config.toml
n_layer = 11
d_model = 320
n_head = 5
n_kv_head = 5
head_dim = 64
d_mlp = 1280
vocab_size = 4096
activation = "relu"
norm = "rmsnorm"
norm_place = "pre"
norm_eps = 1e-05
positions = "rope"
rope_base = 10000.0
rope_fraction = 1.0
qk_norm = false
attn_scale = 0.125
bias = "none"
tie_embeddings = false
parallel_block = false
init = "normal"
init_std_qkv = 0.0282
init_std_o = 0.0
init_std_up = 0.0282
init_std_down = 0.0
optimizer = "soap_variant"
lr = 0.00361
beta1 = 0.95
beta2 = 0.98
weight_decay = 0.12
lr_head = 0.00785
grad_clip = 2.0
warmup_steps = 200
schedule = "wsd"
decay_fraction = 0.918
decay_shape = "linear"
final_lr_fraction = 0.0
batch_tokens = 131072
seq_len = 1024
doc_mask = true
train_tokens = 360200000
steps = 2749
dataset = "wikipedia_en"
Each number is 500 + 40 x the weight over its row's rms, rounded and kept within 0 to 999. Layers, rows and columns count from 0. Numbers have three digits each. The size before them is the row's rms in percent of the matrix's.

# k: layer 8 attention key, 320x320, rms 0.0787, rows 311-319, columns 120-159
# q: layer 8 attention query, 320x320, rms 0.0778, rows 312-319, columns 120-159
# v: layer 8 attention value, 320x320, rms 0.0932, rows 256-319, columns 120-159
# o: layer 8 attention output (transposed), 320x320, rms 0.0866, rows 256-319, columns 120-159
# up: layer 8 MLP up, 1280x320, rms 0.0955, rows 0-77, columns 120-159
# down: layer 8 MLP down (transposed), 1280x320, rms 0.0957, rows 0-76, columns 120-159
k311 091:446431479498479514490500512487465475505518498515527447574511447470531545498479455522512536513554448502518516443500511508
q312 106:521536557527482530473495576462535508537513508457491480508568525455509483486521442456463554544523543425494567459509513538
k312 097:496434526581445489445474566541530512498480430414451467508477523447537532514505485470469542502570491460515535567445559517
q313 117:502503500512509550497484454508498593535536559518511490507421492509507521469490524428515459493460553501571464462512403438
k313 099:397473529462487514509472482524481558508471534501487439444422558460574552489464542456521486449472558454519473582492498434
q314 112:475519462491517477424588535529472542464490506525494493530544504588470441492499446587461481480420457514560453477557526529
k314 105:493493544501447469465534533507476572511480476502469461582530545528478440482517465548531449509547482542526539534486461487
q315 107:523508490508507511492482536581470466522450509547492514490512536495482563510526533486465516633501505502498524503446498555
k315 099:539477504574478548422519451541495539375477477518492507533561456536537504564538591492518511395432423585520520515528544514
q316 105:567555493456573437516563503455466467434508503507569479466494499479458441447523524502463492438506497459452440438574450486
k316 099:553492523566470458474510456538457481464499527543476524455506483476495519460571546464478524421490458447485469417520491485
q317 114:490523500526465543487493426445547454518484525491464482488566488489513494474525527571525500421552533525533581467514484515
k317 107:507445526501492458561425496465503498437493416493518490438451564493515544397452532536472502529494556486551510534460503527
q318 102:558515514476523480489453488538438460563471486505552527506473515539442470495471405568481538537473450509481473523526508519
k318 094:503508474520479559518542536505498505516487510419449535524492472480510432486453531504480457548452563515488427495550599469
q319 109:497494433592516563504533512520508526548463489525421463492501463510510508487454486461479478492489554473519443567561449438
k319 104:548486531520558523493469548501509483553545495473410449496472405458532478503476474535497495547518443560543478441526524440
v256 077:485512497600513537517475481530513523452591511504528536441540511502542486503533448433486555539499503430456590483565458547
o256 083:487434454484483512520496499511492471499469546507487503554537511519457517490526507580537425450450528495595472495454510398
v257 082:484484469477588510435495555481536386510497553507579539520464489506533506478546479492460479414408464504486517523558532497
o257 088:522514543533440477556540478512491555508475533524440499554561467419426513512563460505496508556529489505490477491525461405
v258 076:540461512461476505566505533506507536488485556494477519474503501552467489446465467577512459487520534535463571497485548527
o258 082:503513458530495491477553404517442398543463466573548520549513527444504503492581542525499527474467452555456473459535418502
v259 080:525492531572559546503531513547523544572552502471565468579576529531492508496497487518608411508488505494576532566469556488
o259 083:518567489438494491438509514422503468487466499562535514450512511516536528571479480544491543441548507563499519509549458544
v260 079:500470554441474480529521510492468422468486517403574446442550525523495492507516538490537453504463496439546526519454506487
o260 082:485481525427529564478523445470476551474471497520437516488458461482515512527533531482469486474546500530450463492553579486
v261 077:477444412498541528511568538475486454503530485521478418466487456504507538511512538508493486540565444497511491522426518453
o261 088:486506545478564420476498480496492479478470496489528625572473456490428438554514497425502512454462531499550430468552424562
v262 084:492455526498468497573528514460509485510463499470476563540491466527488426529451551518426514525525498475446484417587521486
o262 083:495586496562568522517500476511446570489490502489490422441474504475463550476488512567496517494435444504465483531415449488
v263 083:550498521476447620538499562518556532556496490506498496510452469528530477459533511524567478526487524492514425512529485448
o263 086:497461529550487511488484458524442427416516564456468487507521504434524535535406521470490478491548556509539526518463531504
v264 081:523531505416491519554527479488543477556522505581478523400479508545511522563498551500491486414454589571565517445501470548
o264 087:558489472489530551450505501502521443523491449428494447516524486470518538486507523482489528526528489500479489520555484479
v265 079:448437467439467514498490426487530530504445517555468519553462472434443538529501540497501552495558487445464465545507556462
o265 083:487454507565506499521485549494460481494543489448505523387520460508546441515507460469461455473465481512542545501518428490
v266 082:501483484460550500527537484496530499520483444451503518535527546537534520522533535549456500496456552571460508493446523589
o266 085:530494489535485514499464516497475420491494497507477456474467555485432540451465454496534513436497458477527471511503462464
v267 077:424548529460461500506487476522498538447563447501462479574451551497553500552502475516506481426522556481458531534489466634
o267 088:538477405467512485446489502494492537530491517502486495440546495538481473451464472437577408548484490445493516480575481514
v268 082:496558521430544541522516438511547486484519527536524520529460428554535520488498507460475518474486550478465516513539421428
o268 088:538538494580453440511432605554473467529455484463461488497469556440444496437534475504502568447502445550514498472442535496
v269 078:487567453461490497552485539418562473473471518488472368473518540452542470532545480431515536531480496523509538545501553496
o269 084:533481538550543474480549440548466600447525485481544520549512594574462533522487513482496513462543444528498514592504452479
v270 078:500393521473419458562445474479497450505455558486561523581544522505472509552441499502570442477492541418477542492570513462
o270 087:520526538482508432456463524527577513492546493526408509403498508490564490478490543488439493424496513574497453506467452479
v271 079:489485476491494447488419504560564493519348547506534493458484446507505526469516571526443485487541536551554473521423470490
o271 083:516506497440517515521562533512489531474534430557455506544501540431542504512429461509500551503548428476512493427520509447
v272 077:505425468505448484497450494516561514500555516484475522510582458524505447455559493457503440556477497489536475569475542544
o272 085:484556513490556558508552481424457447505465499480457485534498542418520539568454491527434508475563526510489510511512532496
v273 083:512495431472459455474505522495438499483573559499534452505488450599480480523546460502463503527542529545541612524500462536
o273 087:578533525518539539538527493520498479488426487467457483505514551436459552539489552482485547485521484441503403501523516507
v274 078:521484471504405578482516508453493530571497555468466533483474502490521567518494488537479483552491420515474444534511554470
o274 083:467547460473518554531520496524510444501504503523457472527480460538488451526488527495470477507508552464451538459504518451
v275 084:464497438507533517426532543503457491473506521425479501491477479500483457449457499550503419392574500481465473504543465510
o275 089:491566583554447505542491469435528491493476490493512440528505519445450567498574521499495482558455504496476568463471519565
v276 083:483517550487465570542541449479435482511496459430535461408529540465502497492481528508498536445519451477465537548451463519
o276 087:461431527503524515521468485481557512485558598538563484551525475558559544440537475514510462465546552521577488506492543474
v277 080:510494460594419431494490469548462478551500572490545534480510521539526501516551492481528496461443519469516475515413467525
o277 086:480494420448542497493522536496494480489522507493508478542525455488489548544461483454519504494505541507519538505567526509
v278 090:506553504513568563576433499511469496548549504520500521437482537464476439484469510436518498488501470480427458473494556534
o278 091:541491523515455520443486492478534499462478494480523490558479493564433512480492452484503420521497562457517601564543472519
v279 083:495508539465422465529539502551550488488409490491468460428492507545508516452442450534527396500471537461489537478465513466
o279 090:528487479509529489481511529502536478561487492477446536500593506466533500584509547443459579489506465561524466519524515495
v280 086:507533502501557499550475547523582467476516527494503425496527539547540511471496517482451556432513453511542474489484473498
o280 095:476500500451415445496528433495435589424495521482482552490548492477541543474494532590532494519454507503506481414465523488
v281 076:522479495510467522594471382533551492548461451530458497477451600402491453479524454460542510489523493508451495470539471502
o281 082:569509398552542509421551507389448452470500523457509468447500477551498533509502509488503528512447507492549568477536494523
v282 077:479492490519554537496503563451490527462526523473488499506443508475480538524468530547513497534520517542503508523401449536
o282 084:527474526514473440532476439530496473479517486485442487576521509510527472491476509522506462479551473517517486460522493479
v283 081:510531427488471417612526448438501480480541461571514520572524483516530538529463438482501509521494487429468450518532484477
o283 088:463497510520530474457488523535461602516506480466473432432560540471464487580545509537535452479454459510464546537467449434
v284 081:528501484514488480501505518472541525508445605468432465545525505454516426447534578496537474445545482500484525463511510519
o284 086:481567535519509498551480573492527489462563411555502431464504543552503556515505452532471565573428573518506476488451548578
v285 085:593499515447450535516486534535482480495491426582567465450510461472552425499525504489521472449511538546503543494530546435
o285 087:475453494550543548489564512504522497566498566461468587537428558488476576543556436488477511516488448484468472489486513608
v286 079:593468495457469514506567446487483458471477465510503554466523515514499514445435585570459495468501466535454525488485475506
o286 086:467536539544494486528461482517576517509522511482555456539545524527442465571539450453468491462483486447525541471501483489
v287 081:462495520529567535392487440507541524462437544526500479507562491457507517432466501461501519497444477466510526525444500474
o287 090:460473570473444467569470523461485493519531527508541539516495528506471516537552489607463435514514436538528447533515449477
v288 080:515556471529497526532441460499491485554478461415522508453510454555525485473484533468466473452523523494535467533507533438
o288 086:492494516512564525505492498558489500518544504548512452457478540432557460584558502410578530452444467490457515463508533562
v289 082:495471568452510530486623468498526413452462447547518519539560526478508494508505574507419578483471449457537550463524536479
o289 089:543522468522544444531454527490507557477460560504479529521427492446488488477490511508529531526524491491494457472489461493
v290 079:559515423502460507532468443500535494447456542490458562479479465490503516471534554489516547515494522501515507492490484520
o290 087:425437578462535501503420552538487536527447505482504456586480570538511542502461536518502455478539463478490543464474487474
v291 081:447525433501442473467571519542545513466461497463525516471532428509577548492514516490501552514553440481529556522409524526
o291 094:515514575486553475515452542523521452482497457505524519505501528470430495465486556524511496463547500491418503498562480462
v292 083:444608534490514482440438547513540396503535497503483508392534541513516486532456542495478527465501480453474495477506535449
o292 090:521440489509503475487490528484459513519468457521504548551521543526519510424500510496474527555430460546484526562417472542
v293 081:490411557516460480506489530556540511576452550575434523480519541478465493502479528457538538441535487537488457460482412498
o293 085:466521470512520513530480429491546468415547511530475547497477509512577561452496498496525444523519482415482518518444485477
v294 073:423544559447512465526419447509450527532517416440506481536506562533473477506540449506555494540478548445527546506457514512
o294 081:605431534548527511468516484526498570491452546480499521452497453476443467562472522456526480437495518480483438500568496538
v295 087:463460534504483498431470561488524512460423556576522478477528463473556453462506452525500513543506524535487551561482478520
o295 094:495510495512498461493508489418520515533553452457484509548541520515447544454487480570461504496445455515510508481520539446
v296 081:448454486550556498456509541507497547463427489503506571518501499494527550453488518551494549525531503550515500503444467541
o296 090:454553444494473527492491457554531473488565446489464459449452485481476499518437501510517436536503540510495482511494515450
v297 083:485474519492568599450550492536565519485457555505494505528480467515559445554568418444543469501446555442484485460524549510
o297 086:473528427555458431508525511442424483495449446534499469539571519512515496490447560457441473481445545535451514486421493530
v298 081:499473538513492482570504551468472448501558465481546496493476511410494472572490481553484520424522464455541542478504473479
o298 086:457598473517483510464444469469440564494433552554539505493496416546511483520599455437493525539467511533467555553546575510
v299 078:515486504573524540479459455452474486465446529534456409557475435438484465501534590498477509483481462434462522422528512497
o299 092:508490552410540502544506539489506432540557529493539486424496513530502508470472474494518485542510427496443549512515446476
v300 081:568507481445483414466473487523526595507487397506470474483565491494533518472435497545607499528413501451488498445413478469
o300 090:465505519498536550486524534422398496515470506483579479551442515538514478421482513482442541466480476521560499495503496495
v301 074:489493488488512388505498480488408452507479470518562471438502459509513472534493563510472538487476534566531555442546463538
o301 083:523522509560526558520523524462540564576541533464457604506524555470513479513433495446476476536494478478561484564472474471
v302 083:444526553464492470492513429471522473496412496515450529542523551485537512507532527514556557533549476436531553540541512461
o302 087:511565508567494500458472540540525561516522574487496444476425499418507543497508501495474493542472505528508462503517523542
v303 084:548550439537525610534522460478537513458411507479543533479545505515469495486468462470501454459568429455493558474524457431
o303 094:447393551521536425513482503517424483435554434582511465459505504502510497490537493516441516508436510549470460547452515510
v304 078:486476497511617538526500500468527460525478485506487432511474486602505536536484468505473516497469477512440543517534522514
o304 089:514490465515468472413521541533487517440446519495527541499510511378499523455502571395485479503511466472513525436509515476
v305 082:425505566527561470470458484448484432540527444371490492491601466490484457500496451484491480476452492446439473518539484535
o305 091:491396465502431461525470531517515561473546566541492513461450552501534511448502501474506487566475551482483551536495512492
v306 079:507525489538480517474481463562536613547440509541506458443453526491538565575525519451426515506459417517431510567502532527
o306 086:535488500431501472495523570471501452413460510459509491564521562625487476445495460444455528429522539451504461483498438498
v307 082:439476501531487471522503540494502488518503486528570521572488482534432550459432490555538526514471483500479573471464532545
o307 091:512494513492501466492528464495528532494533551501520484420537546462530576537513523515500497480464509559528436516499544483
v308 087:507467513552531518529549462574484376536467480509576428545474482518512482428448531485489566534535482529554465521482469489
o308 093:492527463464498501481492512523507553499564493386563511437489469427506481566544510498540501610463492471475514460492548538
v309 072:467502495457515466517544467442517619542486444492545563505478512499472487536450507481513483453506517509523556525450464431
o309 079:512497498558470533456489550533404498411434513565398479417536543561474554480514565466540503535489426529542487515520554543
v310 087:508486460489443475536485475518525519450462541525490464476454489505528511537599474525521536466467551584464468554531428488
o310 095:533484535478522540454512546513470494479541471478417501489509486543492544513420531487541514552558440500505523496494527460
v311 084:542528534481520473534449455569496490544557507588578507449511524514483470486453498529478482449447568454499504396516470527
o311 089:511519395504475422482557545488485525523480408498487491525448518548475462547496479499478517533538487559508452571501511536
v312 076:522503471489522508491464511456502476424491466495505502511542465520517499471505468432543498372427514530522574552535512558
o312 082:534462500526491433536512508542521495580523485538484484508500491534478500542532550533452478545517487445476506491450399508
v313 075:533490549531424480524481504460541498455513442488449501502577479534471496472462471403513536417502506515549529423508476551
o313 080:409562429467530549452451454524421489464498528551488487493438501507487552514526616565518450573491470487459485463433462515
v314 088:537529546484481422461477555457535521528518446465513421395433514551541488509426532489483459506413481580485481478486501486
o314 093:525539407492470529526526502512497523485478525517470491552559495431493585479556475541465611526501516513468500512488527531
v315 084:469526529469476519553515479518494470476512529531485573477508442497468478482495503456548461396510500482457474486518499529
o315 088:543453447566534490477478556483482534480517471496437446492460514508510487522581506544490571528487500473481502465454532487
v316 080:528527460513490563534529578569493485591625474502496555475516573501465487539561468526387511472509501460568539434524458483
o316 087:476521442494493427515536455439420565452470541558479480544521485492461516481544526508594480559462486436462492465534480577
v317 075:586483455459545593453580495467528519543529464481472518514503380536486447485532538448560499524517467517531474481565504489
o317 083:500526565542460489478496498495483502488453532515529466456462573495480512519548484519488483442466515561500486495448544542
v318 079:525504501525525538556521518474493484494528436575496542479503512570536516458515522512564530556453540551513432461470506505
o318 086:507480454448474492511449414571492544575500552533586434515470516514515451533512529530479504472514373432489478534530559483
v319 076:510526556516513524481472484499508507511482468464561437505489515505529454513435483480534465472438539495508496503434485577
o319 085:478586601450453472453539452446536591540464459465420536464576531492496545476548453467444479511467490522536513470551515449
up0 102:622501467493524506463481390480517459521500530565487532493478462541425497528528525518529523518505385548535470484493496493
down0 099:532464463439507552476486565497511552474532458488480530427533541442438513464522515493490452523394439483460499490509466497
up1 091:550508502459563556571511463496465457498524507520495530506503477521473495487657427519581536540480463401602530475492442411
down1 096:417563439496525500577448520502480490490467505582596502430495456463510501462473481549561539425501510490439509493602513536
up2 112:465562566519512500499467519526490514474533481543490454482530515505498532633433513480510550463509525526447579490515541525
down2 104:497465421519543509487475492507508526488547505580482472464495545532572481512484457497520487394505587548516531436481529575
up3 104:479455529483455525499487527601548422544476505452501513453485484498519483517476554429464523505544447476473503524447476510
down3 097:457448475547497481505480548508510442463404481512506495545579443514487555518485552497473499520485476484501489507568493470
up4 093:491504522592343500505519542542461466469519456525471504497481470465567527468441521549514489514488547471473471518519550518
down4 097:530502482427489572505578569480522424511490467471472475564480451568475521541485470485466548498488485571478486540569485480
up5 088:426432415482498397469483483459433444606506515545537519508542532458480518457489511490492474488522477464544444497527495529
down5 086:508565547485502504485478568504488480482471481439516483425524497456533482425536466491444494528514503544478576549485521451
up6 095:505521533417482616538448510491483434568548545536570481518524497482533470413493507561521515482431408469492501463503547523
down6 101:533504526510453545488489497458500496470457530534509514499511521447458523473453499476537506477455525519516588468538482550
up7 102:484533607511597509458497534492526517468595545504546504451474549507506508506547512474445479517506493544535566462468495479
down7 102:513498496478504520584534588519505530510495572502499473410481469518475500516470577522456504493472460501565463471536475486
up8 100:441486421470522445419555439538505530544511432523538498482480497483464459508480527440431523439515454566506413508565511486
down8 105:543524476482484476509476557432492543515499463420470532508504478494479518534395512442522523489498540449517479495451490456
up9 104:556509533502515507491521511594502471529431518543503432513508514569440487503491469532497482518503464446585509476454499485
down9 108:534486545550489494464498457544497474411515532616502494474515502497503526496462455517553522421510432490541480522525450526
up10 105:489580485515523480501553503486525480544541434531469516467527523440556526541505436592554521531539457540472530447543415578
down10 108:499540462512442466526471416531578567565471429440511446412504439490523519523469500493466507494449513448493468413534447520
up11 111:460476532464437513453521539506508538506586536467515455450530540508503572500491434476479523533544532465487545483461530485
down11 104:443468491518479534507462500432513510518511469468489515464546562518494514524489516508523512511548465491572501439478530530
up12 093:514511536489552472521491461527478532557483521515571566537500527580494526498496560498496537525486478485494485536544486449
down12 097:505501507526525485451481476448525485477441501497580517498477437454455481543504578425542514472476480555567495514472455499
up13 098:561473481491492490511532516477489446524532489537500533527492526446478491532528440530594450474560581478470503480495523513
down13 104:518528434477502498490483550490466526486435541516546557534504523539509606538538537512391466487549495467460529523576519490
up14 100:471474574466480425526450549481442512515532510545477454553528503396538506513454533526468497457500468436445503483520424485
down14 099:488527457433454509538489531531489440499437615508512429558491514538451530475521572502476477501563516538606523513484435431
up15 103:461502605494449481532432420487459440535559448488492533482486522441463516475452534497516502491585536466450444445560508516
down15 100:549488461536478510494403493503536460505485582452380533479549485515443565501575485502436557470465449527494449488538590538
up16 097:453518534541402485475466542486509481544572564465522398510487508423495430558422459511489456496463475482543579474539457524
down16 100:532427473447504529462452486526539499506504479530559508554483456568522463488523458495474516497427514514490493543398532524
up17 105:530469434516458502472505518494446467473442534488619433436487554511518508462543520541453533527482518496406441525444510511
down17 104:519485474487491500485511532483486547494439484509526507490482536457468498555478482513491484517463444523547495453525533487
up18 102:526554530474499510594471483512563554529468570526453524573430432502511531505410503471477464478532454456513438497524469530
down18 099:475526492495559527511476456521513540521477457514481418534458532454453557464545475428501444526537492401556531472541435540
up19 104:505456518525492504481493542529544483477505417513509475512490502464482571515447463544519540497527479598508514477481448519
down19 103:511516425455469500479477475464563445484524398482468501509499514494533505409507514499547421523460474502501528524425443541
up20 097:471553440482459507478507511548463528530536517514473444555468449522559529450379546539444480529546515552493505498537530495
down20 095:508488541456486501515502534421579516508502481500469497488556476478455499507516488472533596554482517515440411602471496518
up21 095:471544505497537475494502541557536506485488519539461514447455559504484563489463510455506510555460461432532499519542436484
down21 092:523502460496485485518475469475457490478510539518405470446441530520516463505449471458465512501494440593492493479526532530
up22 098:483488506498479474480476508502490517467478493514509470579500542427485537524475541495545549515539594579488435526551506475
down22 098:506500464526504477460525534454514445478490520491447519499533536486550476472549484486484509538536495516614433503488544495
up23 098:586538524529536470535527496437499486560513527477517527515487498522536467383465487486501462467526435613486565493525532517
down23 089:555496467524448479524544486515530496537509543503471455495513480493481395474525458439469464588562576478477532495525514534
up24 101:508549529537428478484419476549457454415494514505471483466506496530511503451510541456442499481440467430433424495506484538
down24 107:437569459493417486535462518600551554430597594547483483478449507494534433556504528510409465515493538459512412470479561573
up25 103:524511488510504546541439499482548445489581527508428525525518508520479505479442543474498484462564497484577446501549472520
down25 096:509490557492510424487479550487462479519475541506498477489528504471520524508546489575473512572531449508473558492576527459
up26 103:491458500535509484498497503490521513484597535579473533492457519522508523480466504509489512544487445499547445467491480541
down26 094:469435547497514485452479539508502552590493471501445486531486526548547555566494509512519528512543480452511490515556478503
up27 097:496550527504441420457576496535524494529547495515518482481443463509457512539502474551532480525437500576540488522519577515
down27 093:469464485540456539503461559479584462524459479558506498494499466522507499530545510425462465550499471511448485527451499547
up28 085:507529558522475436504381471483499419464505569475480538559414505482504586523461521591519474499529495512511515539545496487
down28 076:510537505542497508460496494535439537546496542561491414434502525467513488530500466439532509528493511487490495493517486562
up29 091:467535492458503561542584469527447511520481518542516550472515516467489440453451508525471424496465545511544453476510523568
down29 086:520574506533486500495500385578485497485530529471549555470500468491455452491470461507508567518518422545441525561503440441
up30 096:572508502532335499497443550469519500486496496497482544475507541505492468483462533486515448426500501512446546522486530457
down30 102:502490529462466553498434547528436449549502442535468484551542489451429474555494504499452496483413499477562431517433499521
up31 096:531568493535514496496489480487437442561562524517470503490447491551495524483455464453532483467481505503480484457478509511
down31 090:478469444514564494498440520499560502421466463506593568455510566517530551555471498504485458434469444441555483550514491433
up32 106:497481446512512496498472515513578452563520466482503506475476501399576511422544502541516519504553576439543487527497538436
down32 107:503494548488515492567531519528433555598490554511553456469482507534508490523542553476507515497520499428553518463573505480
up33 102:524416538466415524486461469507517612484564486500472488474535502478433477480459486493477486550512473483355476520529454527
down33 095:464529519531419502543497436518477529473522481497504492544544485582583461509549438471472499550456591450513451451486430508
up34 088:543394488550504408535504446477527512460495497456463447491475510475473515489531362546526519481525523454494486458501533490
down34 085:503522432564519499516513515541439471449519437415458525550498507504444479493507515448493424452476413524472499490511554457
up35 093:475505533514489471451463465544474482417528509544511463439541495539510554564526528568553524534459486503544443558489515464
down35 093:496478374527462492453548522495509551501456520500546418504586494460522562508440474522498492501520482547538493530521575441
up36 102:467466471462459551500470587510488481504440543503488545465415554548515461505529515427494526489493575521520512535516519454
down36 103:498506456447486519524515432545461494494501525450531493512494518425580513560466530499484465512409411449483507561469484439
up37 103:511459493511438537491523500410436560411487496480480570559521472457530499457516495590488526507539565422485557532486504496
down37 100:509522507449487470485474497504590485487523482445527462453525479501518587513496521504527532547579533546527522503548505418
up38 099:517457522485479597534449465552545484483549417487488510460505448499445638492542453488554503496484484482537476524537502475
down38 097:526541539499468463526512512476463592479482558541473605437535486554485485521508537542456522454512527480487514497524495460
up39 097:480412487540473477475552475522576502507471426513506507498458476512518474438459571457481531466535509570491498466501498484
down39 102:515475429481520469458503443515547551479539540480401507519454488488455485477518466508478487467513505494530483461449465538
up40 096:562517516552530505537539551423494496484487527468561515480558496439466511479477500478503516430504505555501504495473545557
down40 104:508526507510476508514427509485583480553510469553525504458500511474411509569559574590516531504548438551501533451499517485
up41 101:535609445507460518467451510537620530436498536441504460488535451509504535447581586471583508491483508567502533532472493399
down41 100:558488477530548466545538510515559525498512499492554505480549489487482444552469496530536512528474549536552504469591466526
up42 094:491541466431511514513624505529481490387590518499518528546408496433475476449529454471549494540482551549450411499523420519
down42 087:494492557547494476557400470577549607555465485499493456496539421498507522477517481554445532399548516513548510545507559571
up43 106:433447560532538493473501483565476532514478474508509491431542544482487505445532527520561498468519479462480550447499516490
down43 097:406444465507511466455411460513490484442457578473523529490472515502435473511553540531585527510510396520464537500500566477
up44 098:427414533515573481518460498477495512468543595500514451480482547481501480525449497533515540443475567526491518527568457512
down44 105:513470479493528500422492518502466429467472441467509467439523538508492461445512462470468569495499485481540460531425513508
up45 107:588565466465505443504503558452542549571512454460471472539470516494488405422479459524488535494541513519483471527433515479
down45 103:539518474455470539524559479486591468574516579477572548515493532453523524489470456510554554587522430500489510464416556407
up46 097:471452519450563483431525468504500452499572446529432478513511493451480550460531493503556474475520522477519524474595511522
down46 102:490565503549505456529473490479508477475475498553468424456481492597462531437444498576495431466552511451487601461495550515
up47 101:505501501432471504476567573542550478565551467504456593515541520442548547490502547452543522511474474569562470501529508519
down47 096:541449492534435511574475520497455477549474546552505500552553525476510544456491468525477544480461462459569470454435479481
up48 109:558500546410468509465451540464522497427557503540531518431573501508482509455467560453481475533484472507523384501598486543
down48 111:528481438488467465479571492520512491493400522470457538468524476478491535467454532437515463556502551516640479471529494487
up49 094:463517525515463581548521492455456434477513462506525512487549517451492537512444478450460437460496516445463499487515465520
down49 094:527464502490489501464498473498516497463515536460501574467487527495540501504535530502516456499505475509461512514480460532
up50 097:490506527426454532485478584459416495521489487473488500467532492474519478556485546515511566468479479472473544497446431526
down50 101:539533530496436494493496412485434535492532551488555516488523351472538500561463501462522524500478545521528531462544552517
up51 114:422496493529540423444470445465516453495463480487489543461522471507513501509415517496452496475537508559493603497573484541
down51 104:543461508413520459507486493503478467491551466415549423500522489516518532496469517473481536533475489498595564486466522503
up52 105:430475550481511449483441484474531498519506486531430536449445522371502512471483513495587437523553557520538438562427522528
down52 103:483511451483428509518486504487507443479436466538505529496547505506574491516541529498483553477513541527588524509575579570
up53 107:538488541513558468551482519439530481561579436506467459553556505549512582476476446400454505507510459481521519470487466582
down53 107:605564517528506541480503586493491549541474513494526519611526475389472503487527451540515476483479573460395539542459521475
up54 097:447453495506520479528469479516467566481502481517472530567525530487543521549518529456442532599474547438489477442516486497
down54 093:449464494529530502514490516496447504508477574457536540481498471516484500498530497535542464467603560494509505528556530550
up55 105:494463524459530442496435528537499514473462504530364518466548569489496493482474508500530373508541476471483522426495533505
down55 097:497506512486557497562445515558503436484511529501476408550464478496541563416500474598469545456487469451492490520522503551
up56 114:512512435497476495575497507505473422554505551462563431546484425450402464447497484546472524560491467487492479505462448492
down56 116:444510452472538475573494478443490572451488567447540572474478456519492487465454490466516442452482478486557441435486498438
up57 101:509467493456444549552508509568549448580547525569477469471525544538466461427466524497556459549543469468543467516503482444
down57 101:507456488581487567469481479461478541577477524480518494564514494460455490500523430488531449494494484522464525497464516413
up58 097:478459483504488530425472492505545467491498504530455566487416474485494478512516431468503499532480398513527540505472539503
down58 094:519536485432516604513507431422458530546548544480512487476453509537511548578436586493519458531490549504492498479579467520
up59 103:493497556614475500414553521545462545526470544493494449520492517483431482430460472486445541505545453445557552557500455532
down59 099:536542523445525507503556452408458389481529515476480535471502494450529522486413455437494449530453548495435466482533565486
up60 103:471486477499486518393545521471444534573479495500447510468467526444564516467495510494481495584465496476480522537504537524
down60 101:509513471453429500498537454434539531517529458448502493462530554488418481534489576515457474433560516505485518481497499459
up61 100:548521446506603462490550523417490506479548558481548516531448491483469503488415496497531499509511511520514542475533509480
down61 105:521549454551487489553489469456525486547458465540585487524507512504488535497542562488628504468498509524548508524503465427
up62 096:505490480484492492442507471452462476488469501446541410568573563454444493446535542500505534526521432505564403548533493472
down62 098:457427510465479498509503491441514492431509544606574507498494466573529505480525461503469533477550460500446520552541480548
up63 095:521514396457472431495498431518505445451459457545476463443478519469559453481484513518556444533481502506581491556478524429
down63 093:488531540493532544468478484525491420509490552498463478530542458437491437509476515431449397564510417478407500480597513472
up64 102:461540418490460536505482513491557436521471531530490542569490536554458481503525449534466475488480535509503516417422472525
down64 103:538452487504491586579524442550488460409472475449467543465569485440476487530491546505534587520531493533535500457541516515
up65 113:489487458472505536421573421561525516431468506491547507461543500499493499518461547463505479403543552568494495579522458555
down65 107:516542495542460543519509561499504538599453485503526473510497525480397454517510513581468527467536443495480521529480424557
up66 096:513512570507560485492484470516544490535529529565435459457481507560515581466477465452489464431502605444549469477499507502
down66 093:428503513508485496443484530411552448508536514564474611486553456443533473547435526543528561468515472452476495557479433472
up67 102:521471484547449459519527459431545552555546510508488463520489502463552532535485536585558420487501506468476491558427513470
down67 095:522518502483534396474458499473513471521544489510433448466511541528423544504554513491557520546487518510555521468503561434
up68 092:471492488484467459537564445456477481529515532504467484494526556456536506478491492467494505537522505521498468517402420531
down68 092:536529473535494536511485545558569499534475486447477435479580555450482527436516483452480478569522411431469508555475462509
up69 097:535491523492593485505487427501492539463560573519535494389435456472511436523575521479531494518531558539478434533482532583
down69 107:497508540464494483440483492530533524535477495532472431459462462528526495530517485473587487578509511567542504448488556508
up70 096:494412498444499511444461530568531461426486509400524516470489411518489428522526438514500485488475520498470460425502493551
down70 088:525534522559519466559448517530532530436507516501487534404516496470490501494502476410479511490440431508523484564501529438
up71 103:455468491536526524440466441389423534527472508535459463543550579543491466459513474519531559529444489451522443504455481506
down71 105:398492466527515472513536487472489517391505498548506538419500545441540511368492441497485484471486484546533471541485504591
up72 093:495494467445472454523526440496445531438506499533459469533488559426555513488495472457491512470501544437502468511432501520
down72 092:542415521477529504485497463472562480440500408432476488547464509511518459477513488519506525542484444480447510484477480440
up73 094:494526448536503458465421465440478541567482523516456619526440474501463506514409521546510448467578488450490478477470464500
down73 099:516518500469499548513497491547491554502439464459496465484461504532496516487535511523539493411517492492547454460446520524
up74 107:478498488527568502462483436487510487529575510506506529514523485443500558466536429490521457475522467516506477438539464522
down74 109:430522507567565466454526491528499506510540483541507525478505565493486462501481495472448457566482525463427489486481463464
up75 108:471529517505468498511524503498466543494516601505505528496477496461489544498394465475463543517504476517514618465462486490
down75 105:493525485549624480555401508487495501559537534515485492455555497578518511518513507536407563548558434536530448528533509485
up76 101:503530498412508522518501462465498474476536481481511505447486465508494521513521473504466462560525479547510464516521424430
down76 096:538489390495566490552591464437577435517503433487541417518463492494470447479479484526488482465560442526530475510473471539
up77 098:509484583529426472524482497503493446445533548497500483523548489470459554545493391518432535442581519564512516426464471417